config.toml
n_layer = 11
d_model = 896
n_head = 7
n_kv_head = 7
head_dim = 128
d_mlp = 3584
vocab_size = 16384
activation = "gelu"
norm = "rmsnorm"
norm_place = "pre"
norm_eps = 1e-06
positions = "rope"
rope_base = 148000.0
rope_fraction = 1.0
qk_norm = false
attn_scale = 0.0884
bias = "none"
tie_embeddings = false
parallel_block = false
extras = ["gated attention", "learned residual scales", "skips across layers"]
init = "normal"
init_std_qkv = 0.0191
init_std_o = 0.0237
init_std_up = 0.0273
init_std_down = 0.0273
optimizer = "muon_variant"
lr = 0.0102
beta1 = 0.95
weight_decay = 0.0
lr_head = 0.0102
grad_clip = 1.0
warmup_steps = 200
schedule = "wsd"
decay_fraction = 1.0
decay_shape = "linear"
final_lr_fraction = 0.05
batch_tokens = 131072
seq_len = 1024
doc_mask = true
train_tokens = 965800000
steps = 7369
dataset = "wikipedia_en"
Each number is 128 + 32 x the weight over its row's rms, rounded and kept within 0 to 255. Layers, rows and columns count from 0. Numbers have three digits each. The size before them is the row's rms in percent of the matrix's.

# k: layer 5 attention key, 896x896, rms 0.0191, rows 560-584, columns 128-255
# q: layer 5 attention query, 896x896, rms 0.0191, rows 561-584, columns 128-255
k560 096:145132176154156113109114072176101102151150111149056105076187151110053208078187105084158150140103177140144142144127140124177184148133137130062079096101110175166111099074125129135099156078124180119171171130119170169123171163053095089121087103134141100125136094137144073120153148080149107102150075079150173147114081122123108153105110109124186164166132129169136117108106194093098142096111
q561 092:100178133177130153144119130147115121084139162136154187124035093106130170155071135170146155168183126153095110166159087080116137074152134100143153162130110155104111105107109081134108188170127162095074149109143163121179137152173207068181117106129159138148143181175150126106154170100062094120158184121130139133160198140134145107149130086131130174112155169191175113108140151125164105090129
k561 093:103126138078158119116150175147172143099096171152116198095117110152109120149165103161156106236100113045090120162166122138066101105116122137131145153115059127160053146144068132142102160097108144192171079099101122144111109153151094070136120107172142187125175108159137164126161109119113120088096069130078149144119170115112087096123116131125139115163122140128085132125185109201142175065114
q562 096:092147065118156161125094091184152126117115137100138109154126201124164141154109168092161135126111125109172112189185129108087152148124154107087124140145094125171176087126137187135154130096134139050134087186141107103141160113152091086142129074075202156168082128152152118119148175143131157126118139107137137056105148118146154150102206150126084149169133106144095143140137097123107159132140
k562 095:134126089062105044126129058139134178127145159122128125170160163176130133099120163044149151178104185197167151120163173148116100157086118153179116064087132134110143125135077122113067157131050140097147138126147111123088114073157125097113165064110098153127091160154139093103070105163146115108126115150108097132114179105138140101100122075133103146130106123168158131143126115176115149088140
q563 096:128122105102143153174129090101096125132112100134038149158103070183118157091201099087114115107113171080089058113148156105133073124125105133144084156107173119097133185168180112171169152142133104145153126191124151134110129184116135158132157122127144094142126161176099093163158149148066180169175136153142124159107116124121149159168094163116106110189098103125140150116101110119137219099105
k563 096:095091117172130104143111066134154132101140187197160177128143137084113128139118144144117125208141077180113151161140122106135151145113099091118120120183169111102167182116121117144135126089158129142210161165151111171180131092148125091035151117138158147108114158148160047144099071145168125092145050120133098190146092173080116107144132119145127097080140127080150147126154172129122089145127
q564 098:104098220117104102135098102128113135089112143103209100161121128112170153091119125081103108136140100088109144124172141172082160094108154144099193221150165142173129142099118139171149135175133115144100133115093155130090101133102166099163184133079086130099115113196193169102125084120094141100108079147080145096079086107139096178092103082113143141191090165143125149144165119075117096170155
k564 099:129170152115185136182139117127136160111110172125178104137070097137109093126107080149148119172086119183137175132136182121133053142201064091148125177122107192071143098146139103106118113141144147206168147126163172118081170120146110182125112115132119132097127133158099138081176104134143144109144152149167108114085142176103131154132126127128112122108127207085112087086166129118140149157118
q565 097:164144089139117120111132105158137170086125123155089187126112136185153123104092153169131126157109113154125104111124169074129143157118114151139088167159151137141099160076150101155149109141086178182131187169091098162192037141103156141165105126126137129142125096174119167182094121121093132150102175120121089077120157116130107121151124085122108095096139116127127104103154109195173129178141
k565 100:135126116127141057133151119151131153139137096153088135148175173174155117144123062136146079132093122111122118139093120139148145133124154165117137134169125154144152144104098138097099127128100111109160111183142123125160127127109183130156117115116094183139093140117134085126131088092143156166084139105072165136149111080084102134160149141127096114126089142050125127116151070157144098178110
q566 093:116147105135150118122161101118116096082132153163116093122138170128168195125155151166138098103079086153047155133059196104122109115076112116120139129078124138113114130146137138144087177095121137097123127157118136165053136086115113129141154153153116172111114105088068159147174126131126171149163143165108100114144123079193139096139143144143072155183167133062154121163112156116159162198121
k566 092:101162127113135105115096112126113145128108094119136148135055156144138119169164143119123100085153113122141131158124145126107079117103127102182123130113174157115051183141077144124135179175151225108126123115154080098051155139084132127156071119146096161173148156143145121056143125130093180059147162141127146162121126117181080119116134139119084137117096114104151090136101097136087171140114
q567 099:089121084119167184104099109121185176142156187092073090116122170149094143063089115067109114139158107094144106117176124161130071119142144132129108086168111122148110107157178138178148117091176102110167149073147123126155073096144137172174126124131133092069164139198137147143155142114181124145149173146072107122090063167145086161126101096058139201094132118122174144117102112193141092137092
k567 096:170131132091133149141151113116146069096177132097119149149127153119156164132150107126162139164114159137053085041168178147088147083166156053102066165134145179060069173074152119146098107115136144121145143100130164173098113172114149066165099120159113174111161069089131171137092174129066138082121168132133116127158141099151084076096095179156166070169101103144116159087148139073102153102164
q568 092:069120203087134190109157125191139150090156143171127107127128051175134108070150155113124096101114121111079177109142158121147108169123116141146140167142162151131095126119191139132135182143160100080109065112117153086109103129153115161111113118174135119149156106084179140189128138113159095117120163108167058124183154112151133194174082111117110096132101083107165152125168111135097083074147
k568 094:150145118211148139150107141152209138021041113112157194101150136101133153164145128116168150152113116112135105107163125099212099090075111147186127167156142175160112130159152137118121068132093108188089180089158081138130115163120105106147174115135109166115152131187110133104120109174136147138073114109128130132111178139112061148108132165109114194132116119156154117149124137153147138110128
q569 095:159177128119154137114169147079166105133136168109061131083119152124142153113140085098180164104105087088162181148154104118131132158133125154148156143166080129167068103111145095161110136155131204058122079123142159156072148125124093070119125118110153160071170100145089098072140147126142140064163125127132151105171166147129147115127133139110147096141118147102172162165117121120091135105114
k569 091:140120100129157126205101115171114109081147152119127105135130182090120141224102137116146137125109119168116111068096149153115156090152167098146108101107153135072107119182100115099172118152134148100197138182135132092120165094130099172104165092159133172138139133078186140190104115147142121122152147153103061134129183129119137089116127152116097071117160151095115159122109168150157126089147
q570 094:142141082106119148131086110135096147141171153138126085115086156140200134106076136050152111146133144108136172167108159102093170127091165154166094086167131137146173071079117092146159181116090083091101133108167221127135119083118139146154076150075112176066101129120079108199068155111104182121139104118119050152089092188136108160125142082110085106113104127115170109113158138135084066155113
k570 092:104131165151154047187140115123170142184087086112147114113108070101128174140139140156135116109115125106093161128079163132060107170146097164116139146131112114114073102161149119097055140106135197066154142091101144128114146110147115208098166123152175145148123094141087103109079132118116108113109181157103125164140149132080184148155115137108108141182149163134076094128126094103069108105119
q571 094:114136122153111205057178163179107155121127108136128102123124103169083165117128122084097107135110161079152080079148107139145168153146141142106100156180136179085156072164143142141116076196180105151094083109123147199121106043100097135070132112156114119136109109044125133145156148086175188104089138119106131153113166163104116120115123170110054162181153123163131139126102158133135111139129
k571 093:121093127107152088121087199113094149157148142125149131102129094073162109167144168097161044106143124079166155213110177108140183136163081136139134152173089163192118135177131159081186089123114128162102132116105134112143162145154149132168105120113117158121142132099181163098124117147103087185135123127112096123130042120081189145166117152085166177097119122171077101087128158136112112162151
q572 096:124139108123182144089100110073084046123159098156142151096129186151154108113138192164137157112098146135142102078123050165182119152139152162140156133093129113137084115115119075145130131106179148200097112152126136164127108119128117065077114177136038098167166124038154133107044137143106137131109112107120105133078100178108139092139110192124110083151157112107124101149100147149115117091152
k572 097:100149084223054101144140155157082131171152057145065108116141104142109233142096132154117193184094198113108145144138184172148153090088135158155153144136147131165159081182103096173085138138106101081162161120152116104138140095116122104110154177112122129139110131187095121123116097083108117141106136080100109106121100101075100102204070096110158139183204153082108103114158109115138083111147
q573 098:169090102143137156107084080131137120134142173108226108136148213182123080187139118093141182118123165102119141092166190130129110106176157114132119171138155145083092197128162178122091110138132159160176112117143155123119071123137133096128099186077085134159107140110120088103130061144147053075112113109125154093144127136133144124081111148104108098175127145074168089156156175107121130121117
k573 096:148128122081140158156105121132107108146137113124091170161151125130096085096097143158116055093157124140154178047101131122094204119124114110128170112134129186203135170145135104085161188158161124151122115129129100102175100133093150202193102099101106127132222087105189136158152133101151086164145168130099096071132185119185082076099148194104187152146151118157117187140114145145116150172177
q574 092:078047087120177155143128160098121120139115066159074094069173091129188116151141095131088139101126136142149117150177104148141086097113125144118140110159131132140077117111125119101172157110132161107148145155152130152064162157129187165179167143114139079115224121101124196104089132110179153104097151164164179119108147126135140111143135123168081120125068081137112178123093138081099124099095
k574 094:160122118166096112193156145110149152053171173078127139089106115105100108104083085150149111104155145150150143117091133133194110105111120104096093146110088093111147099163146204214178119185111122092098162154124151139198137157131128084051108106129134154150085115088192141059132120171076067134141119094081095142099095153125164125129126190143088122209089099103172123093190118122130145132092
q575 095:188146098167157113096127188100107160086145072116095142198154158109153127147117125162154116097131133104119121092144141148143159139177144137103108117129123175139140105090125100153101092120118154137164099130134140138129086073143136161130135177130179138159102172128131195092136152065157154089149118206161172122127090146144148104108153132203140148162110099151152141128181140136117150150134
k575 094:114109076142078133167156054093100112147164110113149127090180111137125103091143101086064138080128130110144118088141119135217080100108175145093127131098150094087192112114128146159079214132074202116143120123115078116091087154206124123102143090175123073086079177181139117177127150189113141122156113120090122107114185148107185118107197092144145073082180121079111131131129106104136131171122
q576 087:159125158079176079109110184085123107145159120093164129102156069175118138183131110135191189132133129092076157189108110150161133112117186183115095163118145160119090108113148195096092113206135156068108104184097125115064152184143133094144105144116075117123142160122124109180128140085154096046128127137151156091136157115105096142103139154136133089107189126085146113123100111142099126143147
k576 087:153085110111122153116172062133170124110101161118186127127097126196174095126097191149103115109141132132183119166099098163129088187121042139159157089100148141118076117071144153115113098118108124116145093155136159190149114138108152127151125100115149095148121120164117103133154109181116113102178157089061111104153161095151135140080081052117144208113132058172151117152164164082076117109099
q577 093:141199118092213175119147082152142131105146128142153092149158180125143097106095151180181184115135146147141114072161102147124166106119166149173118077110129127106056066087118171119085156123122114141115144145108164155060114106118177117179126113129112140118135076175177120114129076135147063112169114145121097129119125140109132121147126174172183116146154146151100154146171161109167171189113
k577 083:091125102122129160192196142097106145073210113138110101135150137116083138142167109153112135139139079116108060119107166152161120134139137089124102098166118055105163113166143154154106155110098121135164141096142139106147096076046096156101138078095131097146151136082134126142170122149144074050149124147102132104118141120119116089059097096107156107133115121097157150077145141093119137089127
q578 082:168138073087190150121141124085101150160115131114124137105096107134156115151144077159100127161141105134114109164111136083162114122153134136127116126132141141112110098089084174123073151132098091187075108111184162142128114151156156113151116115062102090129089102073074163165132136094154160144103115105116148109131107152110098117190154139135072169114113125194183121142136153149137123112096
k578 089:161111137200163167172100049136122082072154086180160150160130164171160133136138124159151079122136072184082120123150150151098076139116106086128183172178126158177151134157175112125089148140143094152066134138110157177142114073155121135131153133166161163156124111177132133161095142131150144163164110095177144099108132106065113142073105134136117114122164141192135112127168212065129085156126
q579 085:201098194078135147110085141120109138100143126091103072158135108166117165139134218076128067156075100083143152106087066143156140121109131092143090113141130157170136112081110146145097180200142118198097141155149157139093134139176123116129040071105135101094120112133142125131141146117129099107089175144136094169172133128142122123161123118142104178120095143122131128136112123171150137179231
k579 085:185173086118179043116118159162117190176124164132161152058145112137111135174122062145164134103157143109135173209108151098142096188179135107145088112133078115111099115097118155138090093110186090132119090204157083124145127141092100137116154162093159095194183136128132153186161134131100116141098121114097100087130109109120108105117122165093145136176095125160110140162165094134101162139103
q580 091:156155066091099090100142074115139184094157096134088109101195179136142137109106096121137096138199125118091070141110125110177136123120173144088105101116140124112101158178120124093152141097126143169182120130136099181091153109099162179138140181181111109095166106180191083116101132132082061133166085123148121097134079139130147109112142113148140198132155103183059116107150107108195120173113
k580 085:137153078125071172175141138136102133138123093121064157080182163064129140165138116107166091116101187100123131162129132121158138159132145167167109131131122075099110089167125093209063148144133146172150202131145179109131191114061129146111169153117145053095093098140143094173213137080164101124075121208134123119169175170117092137115085225161117082143187156075181140077105122136160105109141
q581 092:126102091166104128143121110145178062146100125121103159111080126176144129125148095134118070123076172127106108129091195120161155082172146139157116151190133158109130147090126112053124152113149111157108128134130120080161143100100133126113134131189165129125108074146118128145136068115121144129144147093107123131099126168112119144035183208150141184129134124139146122166042083126100120087136
k581 090:106068171176145103112090136109112118135113108171135135111141067107127128126093189114149111130113102191134155136094127142023185099134125191120095142131166127140122147131177155085129118064134160171069105096086080133204118120127117181147116124121150183158102152188160105159094117141131144138162074115137084071189115106126103135215158150154063122136203133100121102102152176121158142086135
q582 093:157126123152122160087174154088136158109123139122114085150143158151098166104144171120123179112172079101132144149170126146165118095099113131167128145177105153131156163124181138114158096122099164099111159124126143155134106161178129118186193166171100089121092118142173063128092112111166164117177143158084132079141168151184142135107095064202147109142168158146197164055112148116128118085070
k582 096:124162142153082080174135116117164120132150134161131066132127129168098122140071122166109154100112158130190137094101144108123201185137092190124120130094152096155110050127103074125051076173127138140120114102057099120082108169135138136120138088146115136133114148126094087186154136144097159117143139168131101107112148091127120179144039150091131141103131141104137145106064085132152135145127
q583 093:072133166150147124155071097117155125164150135097111136195159178120131139147089103113171113134105126146117152151136159109095100146156083164080160148180095158173174063107132148114149137143125147117105182166118148122143084158183151142111140115061092210068094119182105173089092145145129180125130121150108081122134141130093168157120092116140128084092144074117188169177125208134098156102126
k583 088:090109142066126164117140171094126147102198209127167102162157136106113081066194157136173114148130106165131108169128104097142103114117106131164126198114129206103139079208138154151182096139091146139105113101169124112096097132154108107171073106073102110139082153125186101121186160104146152137125155118122135116147120090114104209139082115084083137137081110063169132156121107141101058136082
q584 095:199113152078133187139140150112102150150097122082126082134155114181086120120137201123104106099064088182143153169077145081103143127153130173174118127134153130157075123138116111108151090143147064110185157134158139184158115120116139174136173204117171165096085168136193129148104203093091109063182099112086084144135146136171093089087115098099152089073170172091130083145174134094108140075166
k584 093:070108092181145082132078185123141176124151109170151114157103130134112129122145139184142131133148129126089090128137126104074099164143172157145136134130173102147158055118109148165088123145104105080124170103080119134153140107092093120157121153149138126139116187088130127112195165115151124164180092093178130108133145114094119123123158135147156067150171167151087113124124139105138103145188